Each number is 200 + 20 x the weight over its row's rms, rounded and kept within 0 to 999. Layers, rows and columns count from 0. The size before them is the row's rms in percent of the matrix's.

# down: layer 9 MLP down (transposed), 384x96, rms 0.0392, rows 61-96, columns 0-95
# up: layer 9 MLP up, 384x96, rms 0.0937, rows 62-97, columns 0-95
down61,060,166,193,229,198,206,175,219,197,218,184,218,243,189,172,221,207,212,166,183,180,189,236,233,222,200,223,195,236,199,196,181,206,187,190,171,198,186,211,203,198,197,198,180,164,196,227,225,205,186,210,204,198,201,230,225,213,199,187,182,207,192,184,196,186,241,199,227,217,254,235,192,211,223,197,184,226,207,206,217,212,201,190,225,162,195,199,210,187,209,177,248,233,203,195,227,203
up62,025,245,242,197,217,205,219,194,185,177,181,221,169,193,223,210,177,183,217,227,183,186,191,174,209,217,163,197,175,197,220,215,195,187,196,218,211,193,223,199,186,194,229,189,211,219,183,186,181,198,226,200,156,230,177,161,188,199,184,231,195,215,208,209,237,189,210,170,174,185,147,161,184,194,215,184,208,206,205,180,198,185,197,208,215,215,187,195,223,159,205,205,197,217,187,212,175
down62,032,178,167,222,205,182,169,190,166,215,188,219,221,207,188,223,215,207,180,186,202,188,223,202,167,197,236,183,218,202,197,169,182,190,217,157,183,222,186,217,180,189,178,198,200,205,231,222,213,181,190,197,231,199,205,201,223,185,211,177,190,179,198,236,170,254,176,218,221,228,236,197,198,228,193,202,199,227,213,214,187,199,198,206,166,180,193,200,190,239,173,231,220,190,201,215,212
up63,018,208,190,176,231,196,198,172,199,168,203,200,239,172,199,219,195,166,241,150,208,208,222,216,234,196,173,192,186,172,214,197,214,174,185,217,186,177,203,184,167,193,212,188,186,221,185,208,196,208,224,198,204,216,179,177,221,197,213,207,222,195,208,246,210,216,212,180,187,180,189,208,185,213,211,199,191,219,212,164,220,192,176,183,213,218,197,186,249,193,234,195,224,235,195,212,167
down63,020,198,178,219,196,172,184,206,167,234,205,189,152,192,177,161,220,221,192,226,186,211,198,188,180,196,207,194,220,205,159,185,153,208,202,163,169,219,198,206,198,177,227,222,176,199,211,209,201,186,190,221,229,175,175,228,192,219,193,149,188,203,211,190,201,222,199,199,203,203,214,175,162,218,190,195,174,185,211,210,194,190,217,226,177,193,201,197,189,208,167,234,211,167,207,195,220
up64,036,247,203,209,224,190,203,173,190,215,227,228,185,220,197,167,204,204,214,166,211,242,191,192,208,211,208,193,204,192,193,175,181,233,206,215,219,215,237,215,214,196,229,208,192,190,223,199,196,203,182,171,196,187,224,205,160,199,209,184,198,218,196,208,173,206,209,227,220,190,246,207,193,176,227,198,209,201,168,230,202,207,167,192,226,194,189,243,192,230,209,188,178,174,221,244,220
down64,039,203,158,193,202,201,187,220,229,198,174,175,207,191,181,218,190,175,203,217,185,204,175,191,177,212,211,191,176,208,196,219,216,188,220,216,201,154,213,223,183,239,214,189,204,183,168,213,193,199,233,223,209,206,213,193,234,193,184,223,221,198,200,149,187,195,186,159,183,193,211,174,204,212,233,197,202,169,201,168,246,222,228,191,174,208,211,173,223,183,224,213,223,221,217,192,208
up65,016,210,193,215,167,238,216,225,165,241,190,175,248,181,175,216,206,227,203,206,191,220,218,187,213,208,205,173,240,196,204,202,183,185,233,187,189,208,203,205,175,230,239,160,195,213,214,202,180,182,181,187,196,181,216,207,221,223,233,200,205,211,219,174,227,221,194,186,186,228,220,212,228,241,181,215,189,213,214,190,226,213,214,191,188,203,213,196,201,231,190,220,205,182,218,182,210
down65,018,193,242,179,202,162,190,192,230,178,212,197,192,216,209,155,181,165,190,200,238,200,196,221,233,172,176,212,142,199,219,225,198,193,194,218,206,213,206,231,223,187,195,192,182,190,195,192,215,179,200,189,180,224,173,219,172,192,214,214,181,186,201,222,206,180,178,190,188,189,166,186,201,160,213,211,195,224,189,213,174,189,187,176,209,198,180,232,206,182,244,195,178,212,197,219,213
up66,130,171,204,196,239,234,198,212,180,148,175,206,219,223,179,207,167,203,232,199,198,202,178,222,166,215,161,247,212,188,218,206,209,228,233,221,179,177,183,215,225,193,205,214,211,203,200,200,193,190,207,192,195,187,238,224,214,223,212,195,235,215,208,211,177,198,231,221,207,197,205,200,186,211,231,191,177,167,197,212,225,191,196,187,219,191,192,173,203,177,205,200,215,237,206,191,162
down66,131,171,176,165,190,230,200,163,212,206,204,230,208,201,176,204,202,229,215,198,201,235,191,179,191,202,201,228,196,181,199,195,207,184,182,239,170,226,164,210,226,176,191,201,212,188,227,205,218,209,234,213,232,213,190,224,187,162,171,207,205,161,220,193,215,174,165,219,223,187,231,183,225,188,207,228,181,206,207,210,184,192,206,218,212,187,189,163,195,221,203,200,190,184,241,186,194
up67,137,196,201,238,207,202,193,194,189,186,218,173,229,216,184,206,162,225,209,171,194,170,155,209,200,220,197,234,199,174,208,228,223,234,203,176,204,166,208,220,200,202,209,226,223,189,201,151,161,186,227,217,192,214,179,211,202,207,200,216,183,209,198,195,178,216,192,207,165,197,176,170,197,212,201,165,228,221,184,179,242,198,166,180,213,195,207,197,218,197,237,187,207,212,207,179,201
down67,152,173,229,223,229,178,213,162,219,211,203,168,215,236,162,199,186,224,194,204,229,176,175,197,165,196,191,178,215,176,178,205,200,207,179,245,202,187,203,178,196,223,225,221,207,188,187,188,167,187,193,206,221,203,236,205,202,202,211,205,180,208,235,173,200,183,200,202,193,164,187,194,177,191,226,188,200,212,190,175,198,200,184,198,172,198,185,194,245,192,233,178,235,175,212,176,215
up68,129,239,159,210,172,203,175,183,234,180,229,197,172,221,177,194,198,220,212,172,211,211,246,212,214,198,227,170,193,193,218,202,158,225,187,207,222,198,167,218,220,197,232,196,162,201,184,154,219,202,205,199,234,199,212,185,190,234,215,209,187,188,200,200,205,197,214,210,218,219,207,222,195,210,177,219,217,212,196,201,218,217,206,211,198,248,203,189,228,176,172,190,202,201,218,174,206
down68,145,176,221,257,200,215,210,208,188,200,206,214,215,191,227,166,212,190,183,194,203,199,192,215,191,250,239,186,171,191,186,219,203,187,206,189,182,212,169,205,202,196,214,202,209,215,217,180,197,224,226,168,200,220,155,183,201,219,205,165,185,193,231,200,154,222,194,217,194,194,201,209,203,185,186,213,234,229,195,222,215,193,184,181,189,209,160,162,228,222,216,199,195,202,173,167,204
up69,040,216,186,210,218,214,221,187,167,212,224,215,206,221,236,162,197,201,176,234,204,225,230,209,184,196,201,188,233,219,204,190,185,196,197,200,206,192,235,192,212,187,238,201,177,253,207,225,214,217,207,206,193,174,227,226,192,238,198,189,201,181,196,210,198,204,233,177,194,216,194,217,214,196,200,196,140,215,191,187,224,215,207,212,214,228,169,206,180,222,201,187,204,170,190,157,220
down69,040,241,201,241,184,241,215,231,203,228,201,208,179,186,183,183,191,184,173,182,209,218,212,192,187,181,184,200,186,182,179,223,189,225,188,219,175,199,216,213,203,197,252,208,207,203,173,187,191,198,212,192,230,214,176,179,191,158,228,225,200,216,207,222,202,194,237,219,191,156,225,209,230,197,171,215,197,208,227,180,220,208,200,183,209,225,203,196,241,197,196,184,175,169,209,192,212
up70,010,212,232,204,222,201,216,197,187,169,201,210,222,207,217,203,204,159,242,176,158,196,210,211,208,202,187,211,206,191,198,222,178,218,210,223,162,213,201,200,197,200,215,211,203,223,151,215,202,238,204,188,204,253,185,154,207,177,200,208,211,209,202,218,194,141,218,184,201,180,213,206,197,192,216,206,193,230,199,232,202,203,171,196,216,216,187,208,187,189,227,187,165,235,206,217,183
down70,012,211,191,223,202,188,210,196,198,220,214,193,178,197,184,184,205,188,167,229,203,185,224,168,165,180,220,172,201,211,194,200,222,206,212,170,191,198,182,209,195,171,180,206,202,158,248,205,194,184,189,190,200,165,228,220,224,216,182,170,214,194,190,177,169,241,206,212,185,203,223,199,197,204,203,172,207,154,201,177,198,181,228,212,191,171,219,187,189,206,173,251,212,201,171,190,233
up71,125,196,193,174,234,230,194,203,211,194,228,223,239,196,232,195,185,185,228,206,209,185,179,232,187,214,191,211,226,209,195,184,189,177,202,213,209,202,238,231,186,213,220,178,167,208,212,206,196,232,210,200,177,212,175,188,234,177,215,212,179,158,218,183,214,195,218,186,200,209,207,246,200,200,200,198,155,184,181,229,164,207,218,173,214,193,206,176,231,236,201,169,191,187,194,197,211
down71,125,162,199,217,211,189,214,195,228,192,199,184,203,220,181,195,207,186,189,234,170,232,207,195,182,203,182,213,198,220,219,166,254,235,210,189,218,183,218,248,232,170,200,185,193,235,180,207,228,191,175,227,197,192,205,228,159,197,220,207,196,198,217,188,193,240,204,214,175,204,193,224,220,240,182,191,187,182,194,223,233,207,177,195,182,195,203,186,194,184,223,200,215,229,202,205,189
up72,148,185,207,207,198,217,188,150,202,188,237,205,178,166,220,203,183,186,227,178,197,215,236,172,208,200,216,217,193,189,192,203,216,228,194,214,227,219,203,200,210,161,236,204,199,204,209,199,182,205,156,188,220,173,219,201,214,198,192,217,172,232,190,158,195,190,178,198,220,197,183,179,194,188,208,212,193,239,169,178,189,210,216,198,223,205,265,217,201,180,204,163,213,202,199,201,223
down72,141,148,216,193,240,183,205,208,212,219,214,200,242,195,170,233,220,206,203,197,175,180,191,180,210,200,177,192,209,201,168,179,220,186,217,229,218,171,186,190,171,201,183,174,221,165,194,205,248,230,219,211,210,236,174,235,175,195,191,191,213,217,225,190,202,217,198,203,207,213,229,191,229,201,201,224,191,216,211,198,192,196,169,193,222,214,204,195,214,238,212,214,216,225,184,191,228
up73,123,198,191,201,183,214,182,223,210,172,199,175,156,239,194,197,170,221,220,239,206,214,164,225,190,203,207,224,201,212,212,193,191,235,178,199,242,192,207,187,251,222,195,187,182,233,195,181,207,197,178,188,224,227,182,198,186,169,208,196,166,250,188,204,168,165,203,223,188,173,213,209,206,200,182,188,206,216,216,193,194,203,198,177,233,221,231,203,211,211,193,215,204,205,212,183,196
down73,127,220,207,201,189,196,196,216,194,208,160,203,172,202,212,177,233,248,169,239,204,198,207,199,180,234,198,250,208,207,216,186,170,188,207,199,212,194,231,196,237,215,235,203,191,189,210,184,216,209,217,189,218,207,176,156,175,192,227,216,209,205,213,225,208,182,243,174,203,221,196,191,177,203,172,178,214,198,182,218,211,199,211,210,220,196,217,204,191,159,181,206,223,230,225,211,221
up74,039,185,218,206,195,211,194,203,175,198,173,232,182,200,206,203,171,185,236,152,173,223,180,206,211,198,147,215,205,196,184,219,194,203,182,167,187,202,241,221,222,230,216,189,213,231,200,210,200,196,203,215,181,169,194,175,192,192,224,197,218,187,190,226,234,226,199,204,177,209,182,218,181,227,204,204,230,224,175,225,219,211,151,242,181,195,195,230,203,192,200,216,216,214,208,198,189
down74,041,152,160,191,183,165,223,195,188,210,196,173,193,194,167,216,201,223,194,212,185,174,217,183,195,205,216,187,183,203,203,157,181,201,230,206,189,184,162,207,183,173,178,172,194,198,229,181,204,219,234,182,235,235,154,199,213,218,200,215,176,222,202,218,211,184,208,168,221,184,198,184,180,198,231,192,198,197,238,180,177,194,208,189,212,194,198,185,226,211,200,209,190,185,195,222,232
up75,132,229,188,188,200,216,198,225,194,209,198,209,203,220,194,225,194,211,211,197,192,178,226,176,177,221,183,247,182,185,215,244,185,235,225,232,172,156,229,201,183,190,173,181,229,221,193,186,179,181,224,202,212,163,235,201,202,216,210,188,213,215,193,199,178,186,185,240,196,190,208,214,190,230,217,180,168,208,215,207,207,223,198,208,216,193,224,219,196,174,149,186,194,212,178,212,207
down75,135,222,231,181,211,231,183,162,183,178,200,187,171,180,201,171,177,180,207,191,178,176,200,237,226,174,239,211,215,183,208,188,192,212,187,222,176,198,187,214,196,189,237,191,171,214,197,178,192,220,192,199,196,215,211,209,196,215,169,198,206,181,218,193,207,186,183,223,217,208,196,204,262,171,216,216,184,179,206,200,215,189,214,152,216,183,196,177,202,217,171,191,224,238,209,192,169
up76,105,196,223,199,232,209,205,178,161,187,198,170,249,195,212,195,180,208,202,199,152,184,235,211,203,180,172,192,188,189,188,193,231,209,225,200,212,215,194,184,182,197,199,230,191,187,237,209,187,220,200,173,203,203,233,190,178,200,186,186,200,216,216,193,205,200,179,252,225,201,210,221,233,211,192,151,226,182,211,208,205,205,185,203,208,175,223,172,223,220,214,196,174,222,220,220,168
down76,114,203,206,180,176,210,206,171,216,200,198,183,157,194,210,226,181,199,186,235,184,195,175,188,182,198,195,210,193,212,211,221,186,196,215,203,143,193,171,218,207,198,179,171,201,193,204,149,158,192,222,231,205,228,185,195,190,219,214,184,209,168,190,215,185,179,228,180,194,194,184,170,158,192,208,258,208,192,185,213,204,191,213,164,190,183,207,224,230,181,188,180,186,194,190,205,201
up77,086,227,216,226,232,189,195,221,195,205,209,151,207,195,179,214,176,200,174,221,179,205,242,205,191,175,211,201,191,206,171,208,211,192,212,231,197,167,177,214,211,200,211,220,194,180,170,226,196,212,218,197,204,216,192,231,211,206,189,156,177,189,207,184,220,218,254,181,205,195,165,208,216,207,170,183,204,206,176,194,224,204,244,224,231,200,207,171,158,213,197,213,211,209,181,216,197
down77,084,181,234,187,168,199,221,211,210,156,174,203,225,201,212,187,209,202,253,170,203,207,182,232,225,201,204,201,197,202,216,197,190,234,222,208,207,223,214,201,203,202,214,188,201,157,190,214,227,187,138,237,201,168,226,169,197,200,213,204,224,184,199,222,191,174,199,228,201,208,224,182,180,212,228,175,201,186,198,239,210,217,173,184,204,200,180,196,224,199,186,200,186,218,228,194,202
up78,078,226,202,200,190,199,211,242,166,186,204,221,210,194,187,180,202,220,228,194,185,233,159,242,167,209,209,168,212,217,182,211,193,183,212,218,181,189,220,190,205,209,221,188,185,171,229,189,225,218,233,208,228,215,204,163,230,202,192,178,200,201,198,181,202,210,187,179,212,177,203,242,229,196,207,181,183,184,167,202,217,198,155,204,187,207,169,190,192,230,238,191,196,194,220,190,180
down78,081,205,198,155,229,208,179,174,210,222,242,206,219,186,186,220,200,187,201,178,183,190,210,195,199,205,205,199,183,209,183,204,246,197,148,192,194,199,213,221,202,198,168,204,191,238,152,158,231,188,195,186,211,212,201,188,197,192,198,217,190,228,192,207,178,233,249,211,197,199,169,166,218,202,187,172,184,230,191,201,215,214,177,174,196,197,186,204,204,200,189,197,158,202,229,217,203
up79,042,206,215,194,209,176,224,222,193,184,201,217,211,248,173,176,191,185,184,188,182,243,209,229,204,191,189,216,209,221,205,187,210,176,191,178,217,202,191,192,223,226,230,212,218,220,201,223,180,225,214,193,199,188,221,194,203,218,218,165,226,231,205,213,192,227,208,200,201,166,188,250,220,247,166,214,205,218,231,195,195,207,188,228,212,198,212,245,207,222,220,163,202,194,209,180,190
down79,041,197,225,194,163,203,222,193,204,236,184,203,198,193,195,215,192,187,215,179,193,173,203,201,179,202,194,215,215,189,170,225,193,197,228,209,207,220,146,231,156,199,202,222,212,195,184,176,192,190,231,221,192,207,193,232,221,215,188,250,218,236,182,160,187,216,173,171,193,206,152,172,206,206,197,178,189,193,211,154,177,193,211,214,218,226,203,187,205,194,194,194,191,181,218,214,184
up80,047,208,205,204,180,217,187,185,196,208,202,204,214,183,178,248,191,201,224,174,209,214,209,156,226,222,233,184,199,198,226,241,196,200,206,220,227,198,215,223,188,209,200,201,182,208,160,191,172,204,190,168,169,219,212,226,205,182,218,211,193,188,207,213,214,205,201,216,188,197,157,204,197,173,206,178,224,253,182,185,250,169,198,184,212,181,211,189,188,221,182,180,172,161,213,200,195
down80,049,230,180,212,199,132,205,223,201,176,192,206,175,238,181,202,224,182,186,216,191,210,194,219,235,213,189,199,184,170,225,180,203,170,214,178,191,213,184,205,210,193,221,172,182,163,228,218,209,207,204,206,197,213,219,162,197,201,189,184,196,167,190,214,195,178,183,198,223,236,212,224,225,220,197,214,249,181,209,220,198,204,175,194,173,189,179,199,195,205,225,221,191,216,192,174,226
up81,030,201,190,172,197,202,203,207,188,189,237,207,242,202,195,176,194,222,201,185,156,221,202,244,203,202,191,205,210,176,213,207,195,162,208,177,213,203,193,204,187,214,205,197,228,203,227,190,147,200,187,233,214,193,212,170,202,199,239,200,196,182,207,177,192,220,175,177,179,201,213,229,198,218,209,189,221,204,213,193,188,232,208,184,207,210,226,195,204,249,237,168,241,243,217,191,193
down81,032,186,194,196,195,193,189,173,216,225,196,183,188,185,199,188,193,219,184,247,171,221,218,218,221,191,168,194,190,242,194,233,165,185,175,199,212,199,222,226,211,188,199,204,162,203,198,182,197,211,205,199,167,224,202,200,193,206,209,218,168,229,193,196,205,220,207,191,201,193,171,179,185,182,213,207,166,161,204,215,205,179,248,207,218,197,192,221,214,193,181,197,168,156,204,245,161
up82,029,195,209,238,199,240,202,206,171,187,215,200,181,223,226,180,163,222,197,203,191,190,177,215,202,202,201,202,203,160,192,245,190,153,219,219,219,179,181,189,177,220,210,220,193,161,188,171,166,187,214,214,224,216,172,176,203,172,190,199,187,201,197,177,202,192,198,191,187,197,190,205,180,212,213,185,207,226,197,195,180,221,210,176,221,197,204,164,192,245,216,170,220,251,193,210,200
down82,032,198,192,199,232,189,176,189,195,190,206,193,208,197,233,210,217,204,182,227,158,218,230,209,220,190,199,177,199,240,226,177,187,214,184,183,229,209,248,214,218,182,165,199,199,192,223,234,186,185,184,207,172,208,202,194,227,219,211,211,192,233,202,212,189,209,219,204,231,201,182,195,192,202,183,211,186,185,221,228,215,202,232,188,174,171,157,224,192,214,157,206,153,176,188,201,187
up83,119,208,189,166,196,207,226,169,169,202,201,228,192,230,213,193,194,220,210,210,225,213,174,216,160,219,177,216,219,230,175,174,174,212,239,198,221,198,215,195,181,203,186,191,184,250,203,170,169,179,192,169,216,194,177,218,161,188,199,168,204,214,172,183,240,180,213,223,203,185,194,189,208,196,188,183,194,222,189,192,177,224,159,200,215,205,199,183,204,203,205,187,224,212,168,208,215
down83,116,198,209,235,195,194,219,218,209,200,196,181,192,190,193,178,222,186,186,193,208,198,192,222,148,176,204,161,188,201,159,209,198,179,195,218,174,180,185,184,208,193,185,202,176,193,182,180,144,196,189,211,197,198,177,231,222,198,195,162,191,204,203,163,191,201,161,198,221,169,188,211,227,234,182,197,210,168,179,240,233,203,177,215,212,205,187,186,178,205,172,182,226,228,189,188,187
up84,110,205,210,208,184,181,205,183,232,198,186,181,197,232,211,201,224,215,211,196,194,203,212,204,166,190,197,182,217,210,177,183,187,222,191,239,211,172,191,186,228,240,220,205,221,194,231,183,179,188,185,204,249,255,216,182,197,232,168,207,227,203,244,215,195,205,218,201,231,200,218,180,204,195,173,179,203,185,190,175,224,232,210,224,217,211,186,192,201,237,208,184,190,195,166,184,217
down84,099,196,207,184,205,211,256,175,202,191,211,234,204,204,207,220,184,176,236,200,197,208,206,168,224,196,188,185,194,189,213,227,203,211,245,203,183,206,230,223,207,220,184,211,172,225,216,231,199,188,207,226,185,190,194,215,158,203,186,232,207,204,189,178,215,196,218,222,217,205,178,188,224,196,226,184,207,208,200,223,172,212,192,187,190,197,162,193,247,196,209,185,185,181,204,267,206
up85,145,205,211,224,209,200,180,206,161,200,199,201,203,199,204,210,205,202,196,168,178,197,178,187,201,183,213,180,164,214,187,174,212,180,168,190,220,199,180,181,231,180,213,197,209,231,149,229,167,186,235,195,224,210,182,215,207,195,205,187,199,218,189,165,212,195,221,230,200,169,193,215,207,187,144,192,203,155,219,177,207,222,201,187,234,205,204,182,204,216,248,181,177,213,179,202,204
down85,134,194,236,209,187,205,199,199,202,180,192,204,178,208,227,173,215,220,207,165,166,154,174,197,227,156,210,195,202,185,218,182,198,193,231,184,214,180,197,229,183,199,209,223,187,196,193,190,146,219,171,180,179,179,195,234,208,180,193,209,200,192,164,184,164,191,169,219,169,191,187,209,175,213,214,166,197,199,217,219,187,191,202,223,187,215,211,219,189,205,204,148,196,199,192,224,190
up86,116,208,181,166,196,202,189,205,175,183,214,230,195,199,232,173,191,218,231,178,184,200,191,177,187,188,179,222,238,216,196,173,194,218,198,218,203,211,198,194,239,220,189,202,177,203,198,251,193,199,176,200,234,198,164,164,223,192,211,163,199,223,208,214,205,161,207,205,215,188,227,232,178,194,208,187,197,186,234,204,211,199,203,207,205,196,176,221,183,194,196,183,166,192,206,255,165
down86,119,205,202,208,187,215,183,203,219,216,202,154,214,243,192,206,201,160,164,183,229,165,199,192,202,205,234,191,199,197,156,182,211,205,203,194,169,167,176,186,184,189,207,218,192,205,209,213,154,210,226,212,210,207,187,236,159,205,177,197,188,209,192,184,199,205,213,207,190,211,198,207,158,189,204,222,236,144,200,181,189,182,218,209,185,203,199,195,190,204,216,210,250,215,187,188,193
up87,031,201,223,188,213,230,222,204,170,160,194,207,177,222,227,221,225,161,236,208,174,209,216,176,194,191,170,214,177,217,231,223,199,227,176,223,179,190,234,178,189,187,209,180,192,237,194,207,228,225,212,178,189,189,177,183,210,209,197,214,195,213,206,189,198,180,210,171,196,159,224,193,196,183,191,207,174,214,196,187,198,211,187,193,206,220,166,227,201,205,215,196,169,191,204,246,163
down87,035,201,166,240,205,193,212,203,194,239,205,197,212,198,214,186,197,196,177,200,220,156,192,196,167,174,237,179,216,196,183,190,211,163,186,176,156,175,188,216,190,167,189,199,192,166,231,168,211,175,200,207,227,174,204,172,192,188,194,193,207,191,169,192,182,235,188,186,203,194,229,185,190,205,182,165,191,201,235,164,205,200,200,184,193,197,204,180,210,213,203,227,227,212,210,171,232
up88,137,179,237,174,225,208,172,197,162,176,236,187,209,215,187,189,217,181,229,242,204,220,196,190,189,199,203,198,205,166,192,167,187,178,184,226,245,206,223,206,204,185,232,180,158,241,213,171,202,194,197,194,209,197,226,248,203,188,188,177,191,214,185,215,197,182,181,202,178,212,198,187,191,161,184,198,228,226,204,204,197,210,199,188,226,206,217,185,211,204,186,195,194,225,176,211,232
down88,153,194,139,182,179,194,198,208,210,215,218,226,200,232,204,205,188,169,205,170,211,191,188,213,185,198,166,212,218,164,243,202,236,198,215,218,225,213,207,214,182,210,196,198,209,213,187,203,203,191,178,209,184,210,181,203,180,191,210,206,245,188,189,195,237,190,226,194,195,181,210,193,202,227,187,221,205,243,208,226,217,190,179,232,229,190,152,198,204,159,181,211,217,223,230,199,185
up89,146,191,192,214,197,216,252,184,212,169,212,198,190,255,195,181,188,188,206,167,236,207,201,164,222,206,185,190,231,171,183,210,187,195,188,178,187,179,218,216,220,198,191,183,165,231,205,174,191,212,178,252,209,170,196,196,227,204,217,232,202,201,211,209,217,189,211,165,195,189,204,207,208,231,187,172,217,193,186,184,228,203,192,213,212,235,208,194,217,216,202,172,183,189,232,176,206
down89,183,204,231,190,196,229,194,216,187,204,199,240,199,219,200,222,169,195,181,228,202,190,235,215,234,207,205,204,218,162,225,217,204,224,155,207,174,230,229,211,222,221,205,203,181,180,182,184,222,238,173,228,193,202,207,186,192,189,217,209,216,222,233,209,189,214,253,200,199,214,220,201,179,202,181,215,216,225,237,188,235,219,224,192,186,214,210,212,198,172,211,189,183,204,226,218,198
up90,113,143,210,213,221,212,227,210,197,192,222,202,223,224,202,218,217,238,176,209,201,211,209,209,185,158,176,203,194,185,197,195,183,243,204,200,187,208,165,205,228,228,226,213,205,202,179,203,187,233,230,190,195,221,177,191,211,206,181,205,174,212,220,213,188,218,206,191,191,219,154,223,228,204,169,223,201,204,200,173,187,186,230,198,222,193,207,215,159,231,215,185,177,179,182,180,175
down90,108,191,234,180,219,179,207,204,182,208,196,199,200,158,215,222,229,190,210,184,216,221,179,227,208,204,198,206,232,214,211,206,182,181,218,208,204,181,221,176,174,205,200,200,179,201,205,234,163,177,168,188,161,188,193,194,194,193,225,206,227,195,217,215,184,217,193,249,231,200,188,180,205,187,229,165,182,179,225,187,247,200,185,201,208,195,165,226,156,193,189,213,186,188,183,212,230
up91,130,201,206,194,190,234,219,203,197,186,215,193,184,224,178,200,224,243,192,198,207,233,181,171,180,199,181,206,167,187,184,204,207,196,214,196,183,176,166,206,178,179,192,213,187,210,188,226,194,194,226,219,212,172,188,222,174,184,221,220,194,212,211,247,206,190,209,209,239,178,171,172,215,215,174,199,196,205,168,164,232,182,196,220,222,182,191,233,185,202,202,181,209,195,203,159,252
down91,121,201,150,203,197,196,195,195,162,217,209,216,199,184,211,224,240,224,209,171,196,209,190,159,195,174,174,191,214,210,208,211,224,193,196,191,202,173,192,185,154,185,209,189,197,208,222,228,188,191,194,195,212,229,177,211,230,205,207,183,187,177,189,222,147,194,169,202,192,205,213,191,209,194,194,205,208,215,206,219,205,207,166,201,196,162,199,188,178,207,240,189,180,230,243,215,152
up92,045,208,211,205,203,238,196,217,204,160,149,186,172,193,210,228,173,192,209,220,172,173,181,187,201,194,234,200,192,200,219,241,197,180,215,238,181,180,202,222,205,195,235,208,195,191,181,195,156,201,220,167,215,215,167,208,226,202,206,217,199,212,225,204,205,180,217,174,179,160,178,181,191,170,202,215,194,227,207,191,169,193,208,175,190,216,220,178,191,214,216,179,225,196,190,204,179
down92,052,199,239,212,217,183,192,199,165,231,219,206,217,209,195,175,236,182,180,197,202,183,205,191,228,173,194,196,194,213,195,165,208,187,201,159,209,231,216,210,185,171,196,215,198,180,224,245,216,186,178,208,170,199,223,170,203,211,212,190,217,204,178,201,181,199,211,208,235,233,210,200,220,223,177,175,221,201,219,203,169,230,215,207,183,202,166,209,193,220,162,218,160,217,223,203,227
up93,107,181,214,217,184,221,193,207,204,210,187,182,196,197,216,198,185,203,183,182,220,203,216,213,214,182,215,203,238,168,134,211,207,214,184,205,219,221,235,214,199,204,173,204,208,218,169,179,198,223,183,229,203,190,188,209,200,169,179,196,236,225,207,201,218,191,240,236,168,237,210,222,162,207,196,228,193,236,188,216,211,204,211,198,181,192,231,202,198,231,210,211,210,183,236,178,176
down93,109,206,194,196,193,203,182,189,205,213,219,181,183,193,187,160,199,207,221,202,179,205,199,188,204,230,208,215,206,234,228,151,198,202,235,211,197,211,215,208,165,148,200,204,214,168,214,185,238,188,187,221,204,222,215,214,178,237,196,214,195,197,193,210,211,158,180,197,217,175,233,223,205,230,199,186,221,199,194,167,204,186,186,197,215,180,190,198,220,217,132,227,198,191,197,218,211
up94,105,249,185,224,160,222,183,184,172,190,196,211,179,228,205,185,185,239,188,201,199,245,201,204,205,194,215,209,185,198,166,239,202,199,214,182,202,222,173,206,221,207,190,198,185,202,210,177,189,199,222,190,236,199,204,195,191,213,229,176,240,201,187,237,214,244,215,208,165,210,172,171,193,204,190,218,209,194,233,205,222,212,240,221,210,194,222,213,212,200,221,220,226,193,201,192,176
down94,096,185,220,202,241,208,221,209,214,196,240,193,198,212,227,163,186,165,212,194,212,208,205,215,219,224,234,249,207,215,225,174,198,192,206,212,214,194,229,206,216,209,173,229,204,198,220,211,199,198,195,205,188,211,158,203,212,203,185,242,213,194,212,198,219,169,183,186,217,195,175,193,206,190,145,167,180,219,169,200,194,180,174,219,221,235,183,216,178,211,214,208,225,192,201,213,227
up95,154,176,180,216,247,196,201,201,148,224,203,205,194,196,212,176,175,196,197,204,202,171,188,196,179,216,194,210,179,217,211,223,195,216,259,215,196,232,198,189,219,188,198,196,200,230,184,206,216,218,227,171,206,178,169,199,162,225,178,197,175,206,201,212,213,202,178,187,179,189,204,176,185,197,205,203,185,213,164,173,182,211,167,224,232,220,241,188,189,240,206,208,231,198,193,198,188
down95,158,208,253,202,194,215,222,190,184,218,175,228,228,137,201,161,220,185,205,194,197,189,203,175,187,216,197,153,184,212,210,215,198,205,244,205,215,200,191,201,191,224,203,205,207,217,197,215,185,211,212,205,216,194,210,188,172,236,164,211,208,196,205,176,197,206,169,200,191,199,231,214,211,177,225,219,222,179,218,223,202,187,204,219,205,189,177,200,195,228,189,250,170,189,180,181,170
up96,034,169,196,191,209,179,209,197,193,219,226,172,205,210,222,196,201,224,198,228,209,181,188,221,222,206,181,201,195,177,227,208,216,233,228,185,206,209,192,198,171,220,188,180,201,227,245,223,203,208,195,233,212,162,207,239,181,191,209,187,196,182,184,179,188,233,173,212,167,210,196,179,192,181,198,155,181,202,191,186,195,215,209,214,242,207,188,175,200,212,242,221,238,236,182,199,222
down96,043,195,166,233,212,244,183,168,207,201,161,225,207,200,203,218,208,238,197,208,190,227,182,198,208,210,186,167,189,242,193,227,155,205,165,222,182,179,217,222,214,198,220,177,187,215,195,193,206,205,205,201,210,198,181,166,203,193,184,191,181,224,215,231,203,192,227,204,201,197,183,224,224,217,196,248,152,200,208,200,219,188,204,168,234,209,197,216,231,204,204,186,193,183,193,214,190
up97,142,223,174,215,175,214,207,196,229,214,198,223,191,226,213,193,195,222,203,177,197,205,197,198,202,186,167,206,194,213,180,189,235,213,163,166,230,192,207,187,185,185,163,197,185,182,165,172,187,203,208,231,187,152,167,176,192,176,186,212,175,193,223,191,222,175,242,227,174,203,194,215,182,221,203,196,208,244,204,208,183,212,211,184,218,179,226,230,222,210,201,195,231,169,205,199,214